Weights of a small transformer language model: some layers without attention.
Each number is 128 + 32 x the weight over its row's rms, rounded and kept within 0 to 255. Layers, rows and columns count from 0. Numbers have three digits each. The size before them is the row's rms in percent of the matrix's.

# layer 5 attention output (transposed), 128x128, rms 0.35, rows 124-127, columns 0-127
103:173070091111168125177188051140118126127077116104088103159166116188086157135090078094112171106134096146161171101166131134095142117106160086177164099122159115144175135074122136154108081160158133149149118126155143131142093135064105107115131166121067160148211125144116139110098112123121200145137119135117141149124066170137110210145162178086149172117122139108107110086165109110121096151174
111:095185162173158152136141185134096131163086138074108151130189168115123122135136122078068116161119104123139155140139142051156168090087131161133136155091103195114127079164144100147158113179141072104105123128188142106113162169128123071107152080127148086093108160141146151152085138157146126084107133083154134140137134126097139084148085074210159156184123117129151085130164072111104190084114
105:127105124102183090145132062147130200103064144081138143111123105109090126108221133169061147113146179094099101150107108131108140178144200127106100160141116112083122171193108127100109139149071141143151154134145120113126203131113165129065116085105104143106135127115124121092096066169145164134132117075110145137156081129111192131163161134125160106112137125150140170092151096065168113065115
102:127110128153140123126107081131100107150150105077116165153145130141104183085121111140134103129114121058062102132147154150122113034087146159146152117094089076197133179114122082128106156122158108138101183127119123083144157096152132101136113147215107174164149112162161050154134168168142201113136118124071108113127169100168154153126137143122067143133069143148146135098132134082095056154087
# layer 5 attention value, 128x128, rms 0.383, rows 125-127, columns 0-127
110:125129146093076120129147144124139165189151107113174128100119095166103095095044162113117113088129071201114096184140100180132150137145166210109130095098082147137110185114101150132138160105114105121138147155108170158079043146160097144146120106111130084134149141118113122161125169067084091148098155100080167148153114148169143193142102133077128119164191152128109131109149096103122088175178
095:178171080154126103114099106132147079063133138116156107140155071090155190185176065103128168106184139163142125120138146129141171127124143115158124126077152154143099095091188162143158138062152171096105101150094137154104092157115154112089129157151143080125137154138119113125159167197076117155081115145099108168140121123172118201061153123108145087097133111101158122084060122097086077148116
105:211175116142115128093130169120138161111124169098102139148130125106139121197105202074132089151104083115159130108134166131060094198136160080099116122134154100144084121076136097182188115174108104126143159126074180054143114144082157148089110139172156137124203130122157141090108150133101101130135113082165139103119137125145120071088165132110176129109109070143114122135129121130168122044132
# layer 5 MLP gate, 256x128, rms 0.348, rows 0-33, columns 0-127
094:123115151139043145103111129157121089085119093104117119110157227108125118123172160147101140171129152162110132092105126113100097115097197156124136094165112094143114136145099076144089140132098145129149160111140117205141167186086114141109078159192096111120168135108162111163121133163182133111057112209142093156104103120172162144163100141133123107163188099108053164113112104157098181145127
095:133090159115128104151164141138115112084120102114160114138177126122110102144113124158182162097152134103120165089101197117063098180085128153126116113144143106033108198121126089104127101116106153173154090132139143140119175054105096118129151084101109111125079058239124089111119143102151125139162084155123099125110166125133132105127130153187160146140145142101187131164137074096118212151137
091:092078140135156141124160111123098194129113125152180153222116146114140107061157171160117152141137144152164133121108134206099138123089153137140071101138106168166179138141090106096155167122083127164136099167038100119114092120156123164137148084122122114099169191152124116129172088086148104195075127126132086149097152101163120120093132184159117101148162080081076145124108144153142166089097
094:082131159124121152175160141104112094053120086152160085134069173116100088087140162114091124171120180193139175070148154090159226117137176110136110163197133162153142108106150178140114156098109133137125121126102113125116096164096065164096115124069128132108164113147143120183077086044145119158131111118149092104130113118136093135143148095153129133130200140107158088135088113114172160104115
096:074161137131147080163127114069104089121098096127076132064095130117138103135175137112045093145122128149110077172170115068119116108166097091170120119143110114172081076169107127171106124119063137099111090124106020145104130122145099128165103123213091137136144113088157120179128143123157090103084133159147073121108107084187098125132148141097123127125123101077114075141096155133079133113124
108:112150139101140116086116139142146158043097099140098070156155083166163124084075082153144123145038057146097125154173102169056090153159113093116126109178108083100124135135107096141096122105129105139101148098120100136116025111135068144148121061130149127101104065142124140111167101132101118125163157185098151134132116133132164154086147105119159088084119121126128143129172089133075181129100
097:097117151143086121084089091099080129139093111164122099154183157149083051137090094095151137178113124096142141179129094125092145132154167119143161190163094113105160130118156143162098134159136113117100050162058151159101154123154149202105124105096143084070112131107135125114106162199103029098135112136094188165160176112121106147096124129110106142126125098136089114149131170086106105078158
103:101159174169108143094070114093185158162115086140079111174151075073154201185129140112118122166125119108161114103108119092130110152122079142145129125110134165104127156099084135136145085115078125107101191149158162146136123106180074168075144131117154129097120143093144130126107091130158128149168127204090098143110145145095133116075138208155079141093101190184171113154107137060110145091091
105:114141202121137117147173145185176081062114152132107080124106119138147111085107175162098153104142105194048153155136067120107138175123132075102107086108111150122140164083116133152146102118135118127109134118071109120117120197152121189126177111098141074140151131121109141154185119099125134185140195146162127171122126110163134121116100121129108058127149151108065076139144172144165177178068
102:145113150088110116092168109177105132123137141150142120137176159151128118106124144109136194089048195150130071184226099124118133120174115069103154156108206077066150133074158084107113163120124094110156079087113147118133103113102158090174150131138131144110148082161118140117120094096107048137144112107131131103176130099158110141101114179149145168141079116151104064138159136110135142083088
108:112076141137195132114160108091123149177089110160089108119166153130096108079095192130065152137115119199126139107077163113156125139146110111132174155104207082119141110121104122150139065152101072103126178126092104152143151156094174142196118112136111104101123164123131117121140147166151123113139108086124083196096148227139122144103174182138132117135115141184173121170097123140112118074067
091:083181128090126144124150062126143102088176096113106132130094132127132184105074081152166140070101116129105142147101114176163124164121130122156111102159081158133140130094140090156109138072122154139102118142088153109133162121150080160129139112107067077121157158118041143180129092177135089088166114133157160142111122114112139030095120137101138085160102176169095122153228163102137162127084
104:152147136158140162151117116170145139176178073119146094130127064143109143096131071129146149114153075081102079122145165127069102121165149082144126144143153134062150138103107114096153105137088137072146119158110171148109093085140086101155090101071120103078096160165178091154088128138127075136189106114143152169169120184077154080095209131147120107121150175136127132089120153120049139132075
096:108131099159119124143093113087090134109144138115139140175163194170149102154095105119121129167189144110169086200085129099097118090126113136103153071139126125132109127129134114151112126131166096117135095156150082145132128111101113180088133106081109101117144176182184120155126146175147105163084139148105049165185188145195110156104089136117158167053145124111209130151149129195153165160069
097:192139115101149140143102105168119148139122158079067103098095105136090120103104138112120155088132131138099170157123112114122137130158077155136170098174110123176135089147143122120114100115135109187070116160089125061140207130129169076151147128157123124185133147117163113215102099183182169094082151193105173128146105187145078066153117175116094124089114167138145137120110127146170160131194
098:136145117106143133137146070107167148089079133160150117139183132143107185122136092065067119128098101128088198111178159155146136127148089110111162161072135154080115071185105080087165122105175157158120146132088129099185141133162114133120147077144130091131104132100084130117127147100204088134136097171144145103146125188087071134191138139142104101104043073120114135128140070126159090126152
089:068163136099201109087163166168096103111088108101126054164130120091189099163124103113100177088113151083174148111133190087117104058160145102093118103115083148128051139131152130095095137138121111128097085100122094137172155169141117116149126110144110164109181074108129120090124115170135133148174170113130048118148122119082120127114103189180132090135063125099154140132093183107139148104119
103:110152143109104134128125137123124205082121085074089151109156125137136134128090138147157119157179127150142130094135081098114157109121120159145094182159108211120133180116141094142178148172050137100122106094161096110143119117175100119155129084111062148145041143114216095177107110144190090159116167111148123180099111119176133120122149072143172109097067129076166110150127107137150175151126
097:185142104122187153098145125081036123139101110148126122160127124208117094117145149019153119140077094140070151112153079108154124145102071109123191105139131114111158084152147073084104146124146077111143117171166113102154163148125082102101068143118099098093174156138123161167106125132144158104124117136097164126119179136150118113104148146154141084109152175123063088154077107120175100136092
096:131065178151116106130117075102142157103119141117165137157096159100147137131074132116126110105188097080125109121103113081044146147123109082144170110141139135101141130107121132111159108162101149192128128109174190144118164172112170126161072157152111175131142049112121129143031085142125111149124090147117129112125177124121067144087051163122094166126182150116118136074140125086166187168094
100:159151114100121155137141144127181100130157069087117095063108155151122138141161125132152094165115178090122109064166140146097141108183124139078082090089181143068110076103073126144114106159065198142166116120113111141107118108142152107126151145076125112136094155135097131093134127121091133152120138147062141087056130126055092164170091132137055123110116099122137123147188163069139065119084
099:200114137187091127144104121124107115117154110183116104126161156112128136092134114133089115178106141097137201098140132166121049132178083078107109138173209084160094133126145138129143154140149168108088096128154119119102144147128172120052158159166145155106139072140082123127161119114119084153118135136103182191141084067158138124040103129167129155092099128093108069113107139148186096146108
100:184161164089129046066144153091158124130108145104096120077132131098126164081087109140135095105137077106105122079100109093099104159165151148149146181099092094117088120164116132068127056047092101215116160106062117140112150135135145099094086127164117143155113062100101134141174091160115133143094120163188123175140149138138085128141124180106151134108168146103133115089138169157169136105127
101:162114085056159085094108102175129141161154110078110119103134091188123148171146055191122155149054110104108073181127113143104118136189094131103151152166092139149178126106107216123082131114145163149133065124104129059173189176104128106118106104107164104124109160136167061157137125122095144148112117165129082100098122101152115142116105132135165159107137142106092109119105100171171128163114
106:083098134157131166171089143159114144117167105190082097137111150132088165125130092107094118116102137161072143178111078081125132103090123095124074101140190141098082130149124146154087115055089161148107140107161129079202109153095150140100208185179125118059067145195113102125110136154134091108153131168130125127111143186116071114115161146137133146141144146158084120163131177165133134180108
107:133162105143138156131115154133152142164084127158128198129089139115146101173148093130140065173137121129138078093140103128132096133184133098109155058178109097146137204127105160113144097131154170167117074083107200158092154144115189123101139105102116137149094188116080171090114097081126145099115102172085133107164107149070120098064082114136119124089134197082097133142089122109136061168108
101:096129129087113125165098137124139120144138141097128074154135139120133115117112090086113181129113128072053155094169073081107137140112100125141107115164180159093119169148122083133134142109161144166164122089060064082125109179072099102129153139165044116116113102119122151129121080166171198087118118138144136121083094146083157143118134148173180174158130076172157078169091212137117139113102
106:126110116166131070064113159087137133118103086103049104128168149160061133110131145087168077135089160158149174128118187132131126097129101112166187169197129142139117153158189105095118136124098131130171146093141110162121114112169158106129138151179090097158111178121116105124134166113141118183139121171122108123085129087085085185137098143135151090105139074067129167094140069092115195107069
099:078108171155132157103147117142099088111071118168126132135067107156123105119119147144143114069101061125149057174124119147119155139161108119146116129093149111127086151123140120103084075151113098123177152128095073067022150163089130131149118083122169132190114121060117135147101140169106128143161174134103184155101117115119115185184097173165121173087153126095088143156157189167100149122148
102:122108140142148124084069208122098082136167138195085135166074087087113119089159125146163184097037076122069116107118134164160145086160127149171134103091134088132130132085072100138197130149120130172134114099081073143096079118119146088136128129128085160175070107179145116125109115153114045161113117105134143116114132167122102188091161166140143104140137114158117088118123157151121137107143
099:173083163094169176108120130120075150076093136161105087084118142106082095133132061123141164105117076088107117121157126131137147125160129178116125109121100117109185114117146154208146183149102144133151085129041141092121090142156122144121147142106130172122156140098148105100169107075133049123152140135084154099111127109082088092040106128182159163106136165119112090128090108094060077133151
101:112112132156142112082127143151091152130088165164199058104100153121178149149092103105159097124145132140134125141100150117149190145139125170193112128160137142124159144158137150089115119150110113135132078091108158198145105107107157198098078092083150123184168127104224108107180110130132145124118130076134083103094114113133119077126215177136164154143176103122079119105178175131080120084143
100:151179107129112119131066188093085136143167084125097147087156187096118102105070064114119104136076107090137123165039102092196164162174111130088125128192124141139111142117167092117125211098137113135181139122136140105070141135108138109128115156140123142111152158170107157139120136098102218107100137099165112110116115137118122181097150139137111139120187150067116111087147179165118072136108
100:154184176132120111108104125139101097072101100087106108107099144129124116144087113118050183179214149135107121136109153044134133148152035129176148119156203147106113108100122102097090186150147126123213106146061141108114187176118173130136102095129143128138117141106107177106107096087128105177139151100107139129116148102108128112117121165165127156135131073146153144183146129077103087104133
# layer 5 MLP up, 256x128, rms 0.375, rows 0-33, columns 0-127
091:148178109072120104163131138182099110122076131127099133168098169101152144129137136085124142146148109182091146125088149143095186108145155131092091126179145083118180175156099137155185184157109191048141181137095098140103116113042082142112140130128183120139131140099184163118159118141121134160190093120156136112107151099178107090118050168156104133169157102126137164127116122069149138168095
103:087126124095110127080172128085168105111191113111140147145142166069132126150054133146171123167110135146095124138105127085166127118121133092141172138186101099158132099121159183140170148169128125142167068111100161082097110170122095109137177124162137124120138164133124136187152100092180110093088172145164185062132155178172113158136157079129121085115126210109197110123115120140216148139145
098:083143126124163150125136128132113161068170119134151084129074178058142081088114119126150143135128158082147167098102111170186171105159138128172103137103128141062092173090128176118130189158088106146076126170141117104129128131155147156107136143147053109145133140137144050152119196127098120129109145054151148169153133120075192126141144082132111097117067108166106082141144146117094080060144
100:116125117050126112095141137078142106104236172089132128122160119063157138146121098162087190122136100159134133102138186125124110066097099113092208120126136112153164157179111106138110184131133121124133101174137141112089135147145094123117086205113156115089117133117101156137140125162131071127121162097062150148103079138175110095116121132077113098069071104157111190090129163130100103170118
088:176117100107151097087140139157084156132127164142050091168112140155157086124148160097112161054144079127130115131127100087149132169110098073138132114109064084154103074125146094098164134112142176166066154105094143073096126122125135146092073118148167106079097153067151128137178168120112133157097132183112122123099142066155084129183129119101163144180098103121132070076091152112109159078169
111:104091117131160144145104106085139111117149138093169093107100158122141123161079129120076142112073139167189155151097127110112153053128127099120145123107140128157076100166127160127125126176124148134106177153136055146103138161082094126051121157095197142137144130096143131134094185088112117131050118085144211084130116110181180174133108114093180151111178141121125098165055160115089102135091
104:144083123112137156103099180127090110166114105151180179187102142176187158214114168129130120149086083123127149110111134029115079116126162152156154138098134083145126119193141123140146034146120126119160167054177145153106150132149117155035173071128122193127114120113143121121085136096137185138128104120147106144116144157146169171141125127161125165124118125142100170160128148157122124156128
097:098130141130086119100161071122141101162149122109057140120118114070128154110056096142124206145109146134176155116112104071109083115095148157151170106059142184114157188137088177115134091109117113145081115167099108145147151152182173115047075116107142152075126181115153162157179132159121104136097145160141097130132111162122101107074089115115152070104118151148101102124133120141191072166114
099:147107106156171131087126156107109072125150106075151118077175191191167102089119083130047189138114219164186150146145188124144156121095148179101164139086131137145140108132138106136146104112082135175119127122140111157171069113103155144111098111106149217079177138109130093150153155145115194148095120154134158114120124087172134152133147187132161161166156127155120136119163096142116103109101
104:109189155082217098057177129126145132114080166170075123124129151142099069129172150102116101100104214133075085140187112111095148179126166093141143108157113188136103135156116174098068109122078125145130150142083143125149156130108106071157182108113134125144146160145185120102080126128119133173122172140086167127091152127165106132097180174137142125148139133133066120163170164112113110146143
098:174123170114155108153096092141066108201096132132132107130115116063121148142115152110112133150119164135102143163109074141109200113086119112073137104056153108098094107150121169108078100178128181142110193100170152088125140124081124099151131122099121044100156166121098150109154169166108097153020122082160134179101144124100141141116095172147108087166124179161151110117098113121132125094152
091:156142136126103174140119154177164134085122123129148104157140119168159145150184117126127108134167102152113107143104140143139134143091173135099129135146153173120162122153176218128082065185101223107049083149131167117133096083187166160137124124165091096114155069167040153166165130117130171140090172102082164132127143173093170108146152170108147143161164144082142169148128131151128119135113
105:116095063124092126132145139123091148089151136078100146115076090106074079155096061157119131108111103187171137160129090118088183151164153108080095108087084126102120189087142149117120131139132180100132128103132130137145188112135117096145107069155139097150133197113088117116114128187096132098151177151143086188159155068117175151176119172077199129112130116152105085119100072123132134179149
102:115143075148063187134189142123111149099099126142074119154103135170167128128102213098138083155111147137099129181119135116143115093125075161153163130135191126164139079093105106186117091159203180138135104086104127167120127156121114164060168088117089105189135126209101196159125109123187140180131106143151134159117136089140143156123120149105131101126183144089154104134160108112150129083132
095:180162155067044140115098196161098139143156166103138198178127091154113124123164126135158151081155102080102116083131166133086120120157114129088137100161174158112137175097196035126155111131121080128090129106163126140105142086155092119107139120104171128146113133134082067095131170130118122103112126133156140084156098041076122156105072106138088137109106101120120162128137087129125100189138
093:127123210156216057143089159104167139124142098167097073097029123107134149137071154153124135149097122101138141108145109129130079102124097121110128117113070207127137132126139126090145148105165092129087112152118112150166136147161132089194187118112138126104162126151110136098159098143188187173120129144171109148185179101124161097101139151093127125210126126124171153139138103101115101136079
092:130109132100079143148111062185156107134094151132122120113108077179106162041190126137203119125152086171115132093103114094192123100135083112148135134061093092161112125143177115115086183149166157098100096167099178151101130127150126157081129156144107117115094123098144188067145152162131113116088157131124191129176105168127128177166106176159128138138151135149127082090135084147076113115079
112:114119083067123103151139082088116181135155131106129108129132095156159074137099129130135149122169146134110219137118099169146108196186139100196134147163130146066135091250086142146089113093124119120119138092120158096033129126198090132140152091109153135085108106110144171114139137134101127141107107118157131167106141162154085143156104135126174112095123172157164116117065081117147140153113
100:141110142097147119176130073078082094137105104119201118178116127111127144126109154068140065150149132128074159134142099121165128083135082090135162154067110126160139156119180106069155099065136138179166110150144091118180212120111122084134096109082141118126151125115115172108097128132148148186096131129082185130174126158118113124089105102194132103110175134136133096130094195077197112103122
100:095157165134114097177092072128130107109106126096184152160083141113103123175149132117138177139171141124088111082169132000116152153120146121129147151133129089095137135087115110149146107100122171109129120168140141138104112130129130151152183097088137165156134116202123112140072127103166114127118207163116119093129181141125146119121113095156156114144181147138089152131182187124126118149151
103:110134140165111138097106122082095113120143126134100178204114110135138131168212137146143112222185121194107133183177147105168125144118136094121159149097086106123111142106180155161098119126141128132094137156146054162079152179125103186106106126170126128106151157133181104168131132132156129125128118119139122171116091172134130101115180150101160117130141140110142119169085099241196149168160
100:157125151166131129132121159143147165078129174135157115160115129073133174138180135118158125136136099140182165071155158154165099109064128110076147146129148079110063106103180087104116128078071222121102090140136151141161111128163109108128131157109125190186137127112104119155091147197121135083164090107113129205086156129165159077118143105150130078075118185118185119129090172142123115096131
108:144137092102103109085097107129064138151166144144057079147111103101098108116100115095129114160130149040124091122132131103139217102103160085107124120150121083145149209135092120094150147128093137100093128121143138119154130105104104089161168099135126165100120128129092085176111097050148133082126106156157144157116128174067157088129121063116131068131097175099106144096135154109161226133164
102:164158189172140135093121126120073133102160143179143132083155140138076102119119193123090172103100170185110065155142114141165113116068122125119136140197105097149095145135071094108129092145152156151170129135143111125112169161141186102129092075138189154103116081074117192073146145067148154121149125107127132173140140152098107108209168182106099146123063155140136167137137140145150108133083
102:147123121118148181123114175146138117140115190158172119170108194152123098087165127078106119112112164119112193103090147137109152125171197102127128087179134150149061131175128123171105124086120089136131141155153143126128099103127104131180138129081126144097126076135165082096163133112086165152164177103094078116100148158163150047079091112128111127063080161114086086053131105086123168137084
107:173131148117160103118152097128110130132154154126114105124138055093112153100108179145109111178131175097096141143104166140162126178091118197127142194135132127130087110197183086099111097146149103137183171070102101122069128134119050116097120117087150124092149077131121124220167167139121162140142111120184102109129123146183164151134172154115140108147095123067119147108149108214111172097103
104:135074181103127106142096109120134143087132142160137021159152183055111102140138172122166161106087143113081108098149145079164146124119115214107126146158126176155108135158180158031177114128141114142140145108140153124187108178104132168122149165079093142126115134134112130129159154140134108134107107135176071086163144067102111148127216108125129091111134155112150116157111122119081163081127
094:171126123104151141070137164169128111133107166140207120155110188178137130088182133105090164137140149134072179107110113110129117047087128122057121127109063137174168109104139134126082139155093136075123099153163103151166141160150134096135136095179129129179127188109124168158106107105119120221079160159094072147111091126080080133124116134101182111107119109154140147052129140149127118152118
099:135115160103117105107092092117136153144115118156105108040137115140168132142104163054174134159076126144161081119081153107096099090115091141133163119097076110103170127042166129167166125171112039161134114081086068123133130166217145088172139128104172160132155120081137150153160097111112103133160111173118129133141141083117093166114148079078175104141123120125120091164125173131153131083129
101:174155123049089107105155141067114091144133140101142107150125060086157158107142171095161081084160167181123122162112123118167107098125120158148209119148091111134111142120160091097083145134096132048183130111152134153123138195141137096084167104141140075113098146122111131074151068149140106144119208106143192153127094087114127147144157094121124088088136177139106147156162161174148098086102
098:126133157142130132142123139169196063107166149140180147093136074116125136113130196121180130131131146156105142089175134111144162168142111178169106083134142093092133080114121135088130141159132119099123120160172070127196132125093117105098125115102131103113148098158096090138177181082140131197176094137145087081129093072082181188101098180109118135120116163137172098075165152191086166081128
104:177092152162113171161151161101105117189141179105096120185164145072118079108082143168146102144087088091125099151160153162191167079157102117089122133157103100126135101129146123103110090117146100083095087138142135075136067088137118124153128134144084100115147137186102181120111111088111126136094057185134118138108038157175142163168135125091133079113134071162182179132158107142097120134117
099:105111133049157087128102118110159071111054136148116124175173134111125178136120142124092135064147142091103064138121115135146126106121108134112140166142093152113118128086131074122142082088127180109129129153175101083148071086158176155073189120133113118162116147111088173097126168158112123122157097137134091104113006090122093111142124148200137112169115151110107099171110093139094190116132
094:111104076118093152034101192175123093086145210182130127177178064072137125152117150147138110170091097099150094121142138166151159100109106144113139157124168167139120118149102102140161174140116155171185162099177122150108104110183067111065118184078149103063129138121073145111127132152093118076115125154120106161159102127126142112183149140159146160079102157132147123165101137153123126150151
# layer 5 MLP down (transposed), 256x128, rms 0.196, rows 0-33, columns 0-127
099:129106117091151085115081112120143141084112120204077090133154121108132201144131158159181111129070137137164160095097121130152086111125129114121074088140111138149104160165123118101124101154112088090080080042074123131108141124160089110134124123129090153119131135167140138098152126118132123079141126114103122179152174137158109164100153117039166113104116039087133090054151146059107120198143
103:193129123149101104157122084116156123177153152108118144141146087119130112162114133157090116080124099146101066145096136091141148173151137130138092133115086057167037163156126166106104161151149157117165138159147142132172147105128146087126139096140152131137099138050179138214118075131074172136164138085131100113188112125070122111107095148167162108146142131145163211203097141183145144120122
098:117152133078160135071181090138140139085108112134113094126115090161200121110130160105101167065157097146176138156126130138105101083119178159127157118183154077123152123103129165187128131129105139192129114195139131131103105152121156142132142121156137184106127136179154163110095116071122165100099125126068108119082098084093073053097138121089121088138123208158153135184141153166181187133154
102:111160175193131133117148097052125097108086096130128136117096101149101105123095069082153084179109151136132142117092074073159118140130104096104166169131158120108110061131131129122138089125103106138081102136107067140098090103197098145170158140100088112103139107092077105157128146111176133155163112139167106096091110114120084090093121132126142057169161137145122185110129230139137197127083
089:135085131086170133132128150119164169152100091127169211127174083114119156083112059112094153106113214147155129132093056202122073138100086064093153127168110087109132123126133096099159201115152126089168152153100078104109140176155145103171138133148195139132122161188139109125118093189129094122102098151143122115116123127101176177116173195109114153126137156125119103112120103157151138124135
107:131144160112065069086081079094155171073182170134179147095124145134156121097112178092149070114131208121115117113095121137168222096118138149082103109084135162201140163121152128114158205186098110115173086182148057078126108121133102138104120150131105133076119119151147125130136116127141099153176136097098127106137120143125071092185127129137101086141143157114111146115110098102120097102119
100:127118162234147107175138150090175156121189099106089090131160150109115125114093067085123108094149167165177110083112095139127118133141104113148107129139083161165145112140092144106129173164168145092134172063087075169221176112102137131110154085127111114173109124151096151165049157096161125178161108083133103143152119134119116154123149126143106175133100187132136151115085152112156177157147
100:135125194169128128118111103133095082102133131140104099122084148116116152155103127086072093114133106172161072110126181129113162161040159136117051138091132143126173187180069138131105124101109152133158164138147127117141094172138094133147059161175133144129138143187155127140143187141198082144085141127210080172140123118145166148138155106169120106090144186128125135099180134146167127069133
101:115056138147167122137216168092185136162073094199179188095106135078082124156091204158097104133136067100144204082147060191165171143157123117114132149100086104148118154138130126089134126154120193141158128136122136090107080086107105127127105117102121155098165118184156114133124114119116125111188161164132173133113144188164143110119142118123126122127119116091132172123131106115127158105096
104:157164137178120157115117169235119122125146142122105175125111073105127076144190124114159103151189085100160136148184070155068136128121129060126102136129119152190114112119139168139137149071139145134084149123104181064157135132105190080118130114134122158149128163124136122125056100062150140157153151117100099124137121141147126073104161133120110157113170138115102119137111112027141121115064
094:069116149094175150068201105121143097082160120062080066134122115200144133133150157108143143123133086108121139131101141121131134098131096125056134174087126098122152124095155136114150151107105105097154082097140215128165159186132067106151109148102162091060133125075143143159147133150128180178162084138117145163106108082125173116151093132134175153098086137130082108089116070100127104170152
088:073149130103152145162116176069112133121134125129125125127125141115107132153091122101117095066154120126154134148099072096140144151153114112132148244097160099135094130131144085122207128104166149089156102143067084139134120139080144120141048089098143122108120107126133131137115090213060197122185083131172131161185145123135064155083129128098075125147128087088115120119106111174115131168157
110:090089137128180126082090081120178139113146176113136129111167116157150148100110157131165175168132141077109186168108096157096170157128142154093150184076099117133111128096218166110124136142128091111137138092137163179114098125102111082157100082120095145141142115145120137071135127134137131072128118082173070143129132129115189131082161140184176166106083117186192090152108124114173084099196
103:125046142156103194139127118129105117106166147115142149149120162144181116128151100130151167154099167160138143124126103176143108079115080099098156145158115167123086096065107107146137125171124083134170117143180113166175167114146088133152095112112089056112129128062098147197182129135085113174168139077130133100094084078113095092086176115141116214071130142125151119149105130154195145150153
095:086094105180135063183115101164135167090125134028064070135100040106117091138107171138072082126152081121178128124118104077110137120134128140159116137150191142123087155142135168132125124146145103159059158139050123129135109142108155154120118113071155123137130156064157104136044123113101147079139121108115106094154077127075134135097113103148101119127150100143125119114117145143095113074095
095:108141090155169163148183130139162100112121074155095098139058123126093147082149144154193122073157132124084130151103130116133190121085103196154140158090133107191130149127131139177116159137099056093149156144155178104105105116089186095116155077166165064143157205134134123124115125108134107124089152107138164118110122198086133129110085070168150127179136174165175152102136132116138076122131
097:085175077181146167155158032116087168054161176086155108132147121096120085140178071097073137120124111119097138097133082104104117082105082184077117174106062103111183033084106161100157123129076141128121119133130113115121169130132127105151138128091139131105125134159167150145161149092101137148168111075134132093132139147141109123102078120130149143145165082101193114157115122113095137107144
104:134128130129147154102133068145146096209077119122099150107118141130128129144059081144158120125111170081100051111134148108176192183134144140186152121159115161071103127163045119149115160065154091133134156120057156166112130104138156099125162152113177097086089193108106154112126161189184107110134107056139111145107176117108132106132136143155107088098165102121111142132138154122147126175081
094:119116194015151182141126186130090151122164121119145118138092064177119060148135151154159161186109154141150109106129089154134191132106111138162165187108120163109158135122091139163097178107126123089164144080113132190132141099095150124110157167146100168109107089189073179094157092112132117116154113156172089100168111087135100166169156143172127112139139172088137129144133159089121158097129
099:175119077167105080156144069105108122140108098148105097070133137135161105100128120128101115085079148114138210143088155140119096148100092149136161114116058152143163137132074152064164098107112100157135135079103120122092172137087095142171140080154054125063126161146141162182158166144140139105142161060094136183165130144162201147167105096130100175150126156148173104109178129144119146167126
101:088150111107069099155085146122103142094121145156160105119136150088140057178145116131153145170128117153134120136069123112156124128092106101116105086152107131159169127101142086104192141145127139129123103147104081114167079166118119110127141111068177112131185177146138030192142163149068081113196081159165126191151099127129088154148123116126154065164168107075108172127111103060150123105147
099:111074072169124202101118087115066098081098147082135099142078121145159102110102069190124158173144179135160127136156134135116140185169094095094116088182146126182078169108221136144108122147177142117178157112162131124144115098106118144152141151077124156159079138069147094105166154146113142165116146111098099067135121068156154175092127104128154173138136115130139094120102157132122173111159
099:200097135119077163129188125157077131123105092105121127067143143108101134110096078087128169119159139168113133165117159150090160156142054147134131172068069118116104134191172122108098076066165145111134100102085074053125142132098138091130145062093127134148167094157186166080137090134149142074106078108118145151115173129146164141161128112149123115117131134126110169133152118205119173120146
093:153109125205116103097078045144114125181141112169089106141135139102134130077105146156131089077126167191103135097108114147189101177145112166118157094128120139107075185171108098074125143145158162124200092160161181125130163100132087076081126160125158116150143156172128112108125121166130090160097102112110133142155131107165176206148087158121149152075116128142092129136157104131055170108160
109:132096160145162116119114176133160142176193118132083120109159149086113088127116148042158125206110145041152152138122151171101142176131172109154131145119070116161112117049174106111168205155162097123128137170107099132165160124117106139064079083106157187134098093104129140137092131091118055127107102159151096123121158114160095083152081094146107153136142080142127144121125137150145150095092
101:137146155082097219142081168083115111120131086104163091163101147082119155113130173142127136125119157119116114151168150161116105114087123112129170160127158128151154108110140126129109123195073149145106119080161110186140104106143109203130167110076063080167199095131096160104160116105113076116100131144160157190115176086139100123113159130100152122182113138149101136231098080121139105131176
097:175093115122167125189120112130139176150108162152125133146084156188163107127104150089075118128106169134123070128173095084156085148089138086166093105129121116073173125162107210125135148157126210155138132184126145125069101181157125095091128059198094100133177121126135139131102133100143103115116158085176134104116079175123173157144102200097082111141144125159127101174093122135102139108135
099:115149115167114145102079070154147101149158174208141088132152110126119129175156078078128153176102147145112181135096115143135166110138160164088117154176117137117150159128127175155082114196149119092088134148201124143139156076132126134160094134103128163147123125147130160164118119109162111096160157107175141105108162099126119185220143078187131114188138153102162148069116112153151193174073
106:085120145186122133100130142146154126128083158133079078116106181190142142088126135127123118109135093135133150140116156108145133119112079067079154112170094136165119109162166119155123161145107119085227166118089131096098189109159121124155127210116161123162144182124065103136137064139181131164076105219124118152127155126118147157148108117139154176101102105073184155128114113138137188147180
101:112182109089101172155125109101119134196185122063220146120152096105171172120128128134101120146136144109116119117101089121120116114124061125129164132154126153144080154165134140171115150102080151156163149048124156144123199129092085132140134132159176111232145114122150166086121137134132127148175082098149105131130208065116143131127182123108111083149168156116083131161159135138173125125078
103:142098143119171182133134144114168128080098114088149130142149179157109176152134119153064084122165168079085086118130152084081111116120137142117132077144112104153157103096058034118137160104104142191166082086094161114128152103130121136116116167122089105141080149126148159120124118123159167085122137080114138123150162200132106142080145049119105091135165188159123127088157115163173142185072
098:135167060046126147160100114120128096054076189101108109140108100092136122067111156110141156108063132193176118112124161074135114166109115139140176093119122118126132112144113170154188129099089172139055144162162156155117124142100138136126128119137128105077168143172134172179100148113082178118096102138156086187054141158124170121149147140081162140128133173149157148143103131116111103195149
099:104089126072157147146076065148147143104167126178095170142117193123084103165090153154076124105096122142145127164153091156092149089168134106110124128130209112078171125198150149074115155085132204135107180155099161092097157110133180155141109148097129187153151138126080186138124148104086112101133145063106082134152127170130129107101167120115125155125190147127161161131146137153101096070146
104:111125139101136133136099177117133188190107097156092154127126128151127147155160117136184175152138101117168110141125116141166148094100120132205115184127161092159059145123109137142135087123168176132140153094099117176198068134162033142134174128113119100163106165149141069094190092166160129153164138129147171143113139086095075095157173113136128116113118169076134166116062090153152087110156